From a checkpoint of a small transformer trained on Wikipedia: a variant of Adam for these matrices.
Each number is 500 + 40 x the weight over its row's rms, rounded and kept within 0 to 999. Layers, rows and columns count from 0. Numbers have three digits each. The size before them is the row's rms in percent of the matrix's.

# layer 8 attention key, 320x320, rms 0.0438, rows 93-284, columns 192-223
101:554550418478449489453545499576552541491399419533535441505462567523470485490564536505507527533534
104:486566545479544537564449564464486460476509488504521544485498488513526528476504558458448544480457
102:584538427435500497542527514567462513448412390496500459478417511527469499507507500480480533445508
103:542471484501472557487489571530516533483422522524521424454462561510435469476542457522541540491529
113:530541568453488552535494527467531478440462469483519482514434482440460497579457493510516492467455
090:510458557516489488540479509467498475517547555523524527494499510513552541516486472477495465498410
119:515438444446497498479477579527511523500411438519467536467505504504510531484510499500520489499569
093:493537508473535497469488526509495513543464542449447460425505562460501460508496501461536565497519
101:428560476520502440532536525498554507532521548467491553537491517485550509459445568526523462523435
106:483533537482533465550519473484430454498567544531511496455528414528472443502478570480479525503427
089:530388502554526511540483563378532459544521448548500525461485498547480510469439516523441513465506
116:482546431487444555514472474521568557457532489485502537504471512484549495459497525547537503526573
089:480516536503453533551557457507588484517584440561509525516480409563495509482471478489458476446428
113:547498448541502433526511461534480487498480479478468500494533518542514533440550496485497503483532
107:521516464542541522400484522473535517564547530432430521504527486500496494491465568473542455562502
102:488443483461519537569478581464520464532446443489556554452512549507526533484481476448452527496429
106:509449541493581511424476492453505488534449448506573468495568489504474552496486482478573447507499
101:498501518481535460549517519440549458474497482453438517484506456521499537490513549607521494518508
108:504563449498543469537508477526443504502453541456478572513522499467484472540545543462527457519471
107:529458546522439520516501482499483508595559503598518446459593511474464454571511461477491459522463
109:502586484465549539447429517463562482460455488460496471610467548520495497497464458521506476484565
107:485578510527460444484554496585555548488531531497527465503490441486455508535520514493534545522572
097:463402563546469474498544506515497530602607490537497545507482479490523591520488465558455505559469
104:469461470502502542570515514507482482536470497467426499539545508574517511469456619490523460538417
103:519460596465486541609480510544528499466464378536490526453581466558509486519496525486450447436442
101:515481511443516508532538469549455493489527538527473503561399466529512542419462514494515471521511
101:478492515448539447493471542421507486487500504467487569515525517559556551517504492504513526465506
097:476519476550496516494573526455465456532500507522527526487514501535498444523436542499452512527462
109:506451552439493527532436464556527575536501469433468554560486475462527521530522492493525389488445
098:494489476470554497521507543387516476561516533564516522479539575529588560539504472491517543530521
102:543566446468487460487494508424493484445464557479456531528512543462488509546473478457491460564548
095:498535538497508577524469490532498522503464557433489498449467539530463531537479570464487509475540
101:539529534517493486468505508563502518453467483483534482528513490477507441526530444510501508443428
095:472508530521568515497442544411527473537511469494508549465463484543482494442519509486472510469480
109:504573412480500533536516515467591417487449507419487518524504588520516545510505528509537484556569
097:434509498492537492468512530527504478417497401511525547519483550525515472448553471493482501574504
095:489537472549510465526482514444524493513529494473408496445512458518546469492460563477564561501465
085:498470571474504476489497523571620485428509471533543464455588504477513530480516498428470505510490
106:421455516532459538546473555584373523495521539502521501509523569560473502499577518515476502561451
099:468422458481435532558512489442572506510488469558503511523421473473512478504432471475554470478559
086:543530570441493527549519501526528530432512440519510526522461512508497525503593477501446452547498
095:524511451520577482495529420472568487517533490553530503466563476503502517458534515478556464458496
104:503526545469510476484460514494523498476543434582459475571486509437542569528517486525458438510495
102:562491497503530526506487508558495467446499427519530487582500598508477516464593501544446499486469
090:537526605428480525532404498556457501488522584520482536484453603520500505522485536496445550523495
098:510481575520448521428487499557469483501511429520542524549533556481468480506582501513449500513493
097:529479569442446545489479571488463498517527530510494567480478501501516433484570517430454509536550
101:486452446544501527465506460519527501503542524472498483445573528480504539506462513531570499467524
085:618529543470417611533455510527519544481508532487558437471514498568552512551473484575513500523513
103:482498410524478492479460428439545536510543451512533486453580511499513548518453455527514503504483
101:499522523481541522484486485569411479504538404464553451566539486464460524447550487506422477466452
098:448427436510452445511463571463534452503488596501515501522520505479495580499488487475538536529537
098:523481471456474451425533447490512553543438485473483476441588455537467493492503496576572450547519
101:565514441493473465479550465447508528577550525478431596454531476443556361523437521530488499500504
101:517476439567524548438484535491497522475406454456548523499548472514460541517437482501495502510555
096:461568520438494512529565503457462422547529556490415519446504481505548431515519511501490548504510
106:463442486457543463422517512466569453474525435488574528437562502511487586479471468518610528508583
113:471441503515452539523531536512532459542582489528520481490494566484450446484508477466482508591489
112:474448573457502427520536503478441458476543539475480455526518536537545449529507496423536496494509
093:496508436517542433486471518406510530520441481439484509494539500478495560530456479611479483481533
105:467466475535477527456467508486491511503457495474459473477492461473492521530460479549559512508544
093:452444505486505479549454526462463521505534536529524535483489516525492469488510510520438572497551
110:474478509508496497518552540537497486466457472494494502499584532511468520499467511499511521553502
079:494508489549503510506551428490523499515497578501517503504559401522482520525464487421551567503466
117:470462525456579466488443460480540468465476499530508529455461519552465515419441464529523521487489
090:509501489487516508486483466499469528433436528524523513503469515464474565597521470519505431490550
109:491547483555485466494546482475462553548582545491451514497431534443562452509500534520497533503491
110:547508499569491487517513534536525485501580593489494523503485463507538440522531494482440457536452
099:439531480469502515433518469464508477529603524448495498529538504471563480449469501477436485502477
101:453559529480522508524480472490471538481600529460531514503526531548558509428479552474486512520465
102:487545458512494563531521568493510550594467518456528464432459485477477476461501480529505507510487
114:492492547512523470488503495473481449464608519459518507513504524488517477478503593432433506492451
093:499476520576559493510516507480566468559573458502440500488490498459498413435526482534470477554511
105:490546455444532472508509432488574488518538527429422548642389473475511541482470572482492471501521
114:456496460491491507502481464472436547544490487439474564501503528540563465435439533566455453500502
109:573547474460554558474486421492525512457448483544467497504502449484488552510502473489437482483511
104:588473500497478522500527557478502559475476525488509510462479576423490517544460552466463585477399
094:472440506487501496534490550476559488518550418549484459535465515465469463441401482531526553457526
096:548474553502440521504488490539490508494473567536413486432464458488495540546498458461434522490486
104:478427519491437422480554537531508498516550464610549429493500529443479502532461482590554541565483
098:473470494461496518493514531589488494488518506554492457488516566551555552577516497527494534510511
097:462521499583428484512540517555471487440460536456545515401567529482452496493529544483524521496476
111:493502568464560504474567513523506518503475481512492569477467493451572474481495543523450512533443
107:480465564564454490499441425507475568614488511497506489497501499518483499452492581523462548513471
114:496492470479455580518517472489464548440462548452551465541508551538486481529462409439485511512466
095:440476520541483478460489548442497489576522439499530467477497423528531433494442488495513534487536
093:489486463424519447483572524473515487561483444493498525478525492492505474540469460574564592492449
107:520467543453512499475467460449586496467484439480499500563484492447513517441520468520577461436499
106:573516462439544524455502520548517533473431574518538541456541542479452494535519570531520545486444
106:485421544465448476497462524527497542507390517521472531510474462480507490539501491527505540573467
098:494513555518574527498492474480460488582565442529497520453584469509578542466498514504482497520519
102:462516482570516520549536522451597535591566460501463461522543406447547461501501447541452522534470
110:444546499476511484509505465451507474420503535482473464519428533501486515496508516469510509491482
112:553536535449536520494513427490455489482443516512470508460433584429519530535552540494511472440508
115:509574469541394497549465492525485520513560514542471570529490506523489523501492515455496467494487
103:542500466524489543510416517463478499446471490479559565539424516506496511524496474437542515483479
104:524497494567516423552532476524532516549582473580494501415610557434548526534506537536467450509509
106:535428547579532559453501463434514506582615458528526543508535448514510485444508443554461479517498
110:441504470533530492540556546474449451502521468536513504465582483517499487480515524535503476511516
103:492485438488500511503452432475528415485482520533563516545522512501447550583576480470550495569569
118:467492475551486472502430489518452536500486542492408451572500522496491461502498507517552567488488
085:518508505473527475475500509505521538598429551600427507565471488472474531530443493562494507488495
104:459541566495493442525509486520460543589487538503469556439486498546511472454497461515456514451525
101:535430445551484481529547531524498552517463534528459438505481459480541503597491456515547440506578
091:502498563470455565511497462419495528534492522546580512432530509516534433550495549462483481500485
091:467473459504528507482459486469562470471516490474543561533475528488477510479521536445498511519494
094:475480502518487521466534512467513562536481510524459427553470494470530523492477464607582532506553
111:451457502516470464498481461506565550565531494536434444536470470523488477524483504530533473481578
091:437467488479494502541482457494510539527531484498460486440504456557534514476375515491420492516484
092:502598470550551480469513514494453446499501496426517518490470531512451496456533565434453539558485
103:504504479493597492570473559475490531572409475498475475586432493421499526447429460484468458511579
097:495464441501564529477520553448517497511451488573440416574476562467440512478476493524553462454569
094:556415445531463477524494517511491573506505477541505453511501496494528485504495451548607475529535
090:490459486465479527575504484561401496492426477496474451465483466572536541476547474518530508476493
100:522570486473537477577466505530430475481592538493476545483525484524555510448534556440464547511469
091:451447480430468471428504535576466518454402501562466490522416466460473515555494490510521500472502
109:528508538478485444476575543481465531506477441491526451454463563531492557494421544456511473510518
092:506503531489473522451516551463491529472537519468484479457502502473523424450459549449401540479437
111:571469469523529456465539547458461522528463493525512551512485509408408570502478465542587500530518
101:545534469502531444523491521479570497503470472463533440471440449542473580493429500573502521524483
099:549480550475511562494476495557501522509421507457535526496500546454499521487599421528490524535521
099:551421451520514535489553569511527523516495523487493537530454473468438552513532480524574527470604
100:519482460538450443537483453431528484430481599520507490464479555530516499479504566443536486475386
085:518499534474503517510464559570578535526507520571483479528436546412478521525455438567570434540536
124:475538511447495501520526394518473439512536486453515607512511488509544578410445535457444485516500
111:513462461506477466481487505495586523520437560520502484567413519493512519520474476581616491484593
082:523492467499490514454494531510551506545440456521515494487520502451532565483481442479490472496540
120:518411556514488392444548555522576535481440445508484452546484455450482483568497444510597474521502
079:514474476440538556517494544540536464528498450569469445479486507402508519539544438484504467500485
090:486511480429460592486491417524536579561469467537501539521493485478479580544525513449496542507463
103:520461485435502550485515502477470455517488432546478441575518576422470526552527457488523508507537
111:471402486498489539456500501494456554469491481474550528518533569513524559462557526461553489513474
096:464517522460469458478506434536487470448482470526516536471451499458582541472491498459520543474493
156:445543515489499506488462471497506449497542516476529567485509543545509477433496576441475502502391
076:451481590552448465510552484483439497510526450428456461482502447489502455483507502465531531507431
068:468454432537510496540539461539491473444517577528504462459526481578560511452485548463514465486440
196:525401466523442525485511508511515547552435468553486467536483513477463508557464464580575509466579
107:524453526517511486451497469475579517528511466494490442555480499441511488564419479506551533493522
098:542503482461459523474527536510510457460441434458521513546511546476510467502520475492454517491527
085:502496531545467469453527481526463473504484455412476526529532469569463572448548490462518523494484
112:495401529492477516459545467480547516589510455565498468516509543470464537536490487583594488540611
106:461464553463457457514525500486524450509479396484542416434512500467558521527466483470521473485483
102:570466506497440532473545462482511482557487543467488484554507458428522442441522455509533482508481
103:469430507533451511508540523490512475477553523410514527418529489486515509539562554466530508497478
097:437483529487504497477521469489505482564447462499436521512451449394495496502496486556548493528504
101:552417473537502486477542526476524500435512525496543516486495513489474474575512502394564492479534
102:539508524511525465517474563425433483506523617459474481414487485537488480580473421523500517492489
096:454502461548455476517549483521435500550524535483526496504564455574506491517548513491503503564536
112:490525474463463493519474527545561521515492448517511446512552504544487459543461481513531515507536
107:511440490528483465529530527532538455511476425439478503497473477457504449535487519430548511550453
108:604476521468543419512492547479428505501450443446588492476432450530535551567516556584496541474530
098:514483477552463505523475534451519443516477576448534489505490521483478511533548538459481565495572
105:494470498492492545532505506549476542532489488448481517568480495414470473546538528561508521537443
102:522620547567546528491475554591477492474491472511495527528532451503416463451503523516462545477553
106:540515532497508509485447510452474515452553533508494532499491561453435563468561501506573512452529
106:469523494566485556430532519423399517523452588536511501479524486605502460479526504523447509494456
100:484474502458534467500469415476487461485510518446541538481463520468499546525481562467528515484512
100:551588451437553534561484436502530450541504543536560482551438515434538507529535486494518486599526
097:418524475511475510506463528448499532481506539515542442528439510579440470498591498489457530490561
094:539489383529516510534432478513392556564481577566442451514537559477484415447493506505520550447498
102:441479564511497454528524528490431456453477514481501487538535547462448527579514524413527456539529
105:421441474594518564511532456435466449535529491505506511492589471537533517496468531491501516531501
097:524516424486535467467500527482543492473556526500514511482512553529477559506498450507490523491529
101:481542478461467459466473517537458475512449466482493498498490493439527492498519599508491534498450
078:486508465488571460428453515505541468554466480483469543506514405507440481450529461539523519521493
086:476446527454484575483544534541489497444542431492534545441501528577569477525480538484435437431470
094:526519516492528485519481499472467450496473501467495519528567468498531465519465577518486498529468
082:502586399517551510551441462503516500524495542499542507480562534554524467502523529556511534540510
099:447488435507562464493494493494478539542500537588559519471485561521540487521456513493511436483543
094:532527562493495485469488478515474526456438500381545562501514528524427520491549556447419625515455
088:500541439493497418519528495474519475534480549476448539467416495536452449501503546517469537481528
100:468534437521556455501490507461585511541530518539510508449474482412516542489468462474507518497567
086:509502511484558477450544579463510524474451487505470494434505496506511532518463471463562464413474
098:462492458509579450496499465479537548549508519527550511437458480525482502508511395467518526485545
096:496476566595443530462444564490498497491430560452499437535555485520490540559459514478518520471462
089:516494441552569471514544465403539487576456479627449448530460492500418544521443505538499495523579
098:471506479507509475469529511439575496548519524547506512445457442456471543428470443560548510491582
104:450528486485571449489511482486505471510490491553576518494475518424518550440496462574504445478519
089:453506488494514533477536502493530490448508497553513466468538538498600551510518405564552485549507
096:488516496469503545527431527508516509494528539446455515502443505550506421530470517517467546497463
107:535528457541508498457533422451527511517497475562539578504467456442528474494483473514543508495568
085:500458588459516530555471464495539493441557502496475552556518544500583442553517542491470491464428
102:481546493495551457483520493516500525486468537545547542442413491459430505463500391497593518487578
078:488515474514492504433527478512501527535463444473446480466489441491531518514478428495527500504572
101:516523581443443555486450499478463498481533458406462518536534491554530461490489604497440508489421
094:474442562548441511514551491441493453502576474514587558522450507533508531545505488495453552524471
093:519562568477505467549502466477532504538541516559521522546522443561534542473544560449483503554462
091:515460504483531490607516461524490466415478430482548536534453495507485525485504542526537511455485
106:470515512559514459526535486488516468493500528539546484500492484421484521490486396487564477515577
104:487500551520512518515482433543523511472513511531517486499523534458540418504538447464469544599420
092:457532545444514501502505512511552462487572517484505541526477511485491432446455586525423462517452
108:498530474492479564534525451521425458484491447505607508438510548537500452490477487478402454524413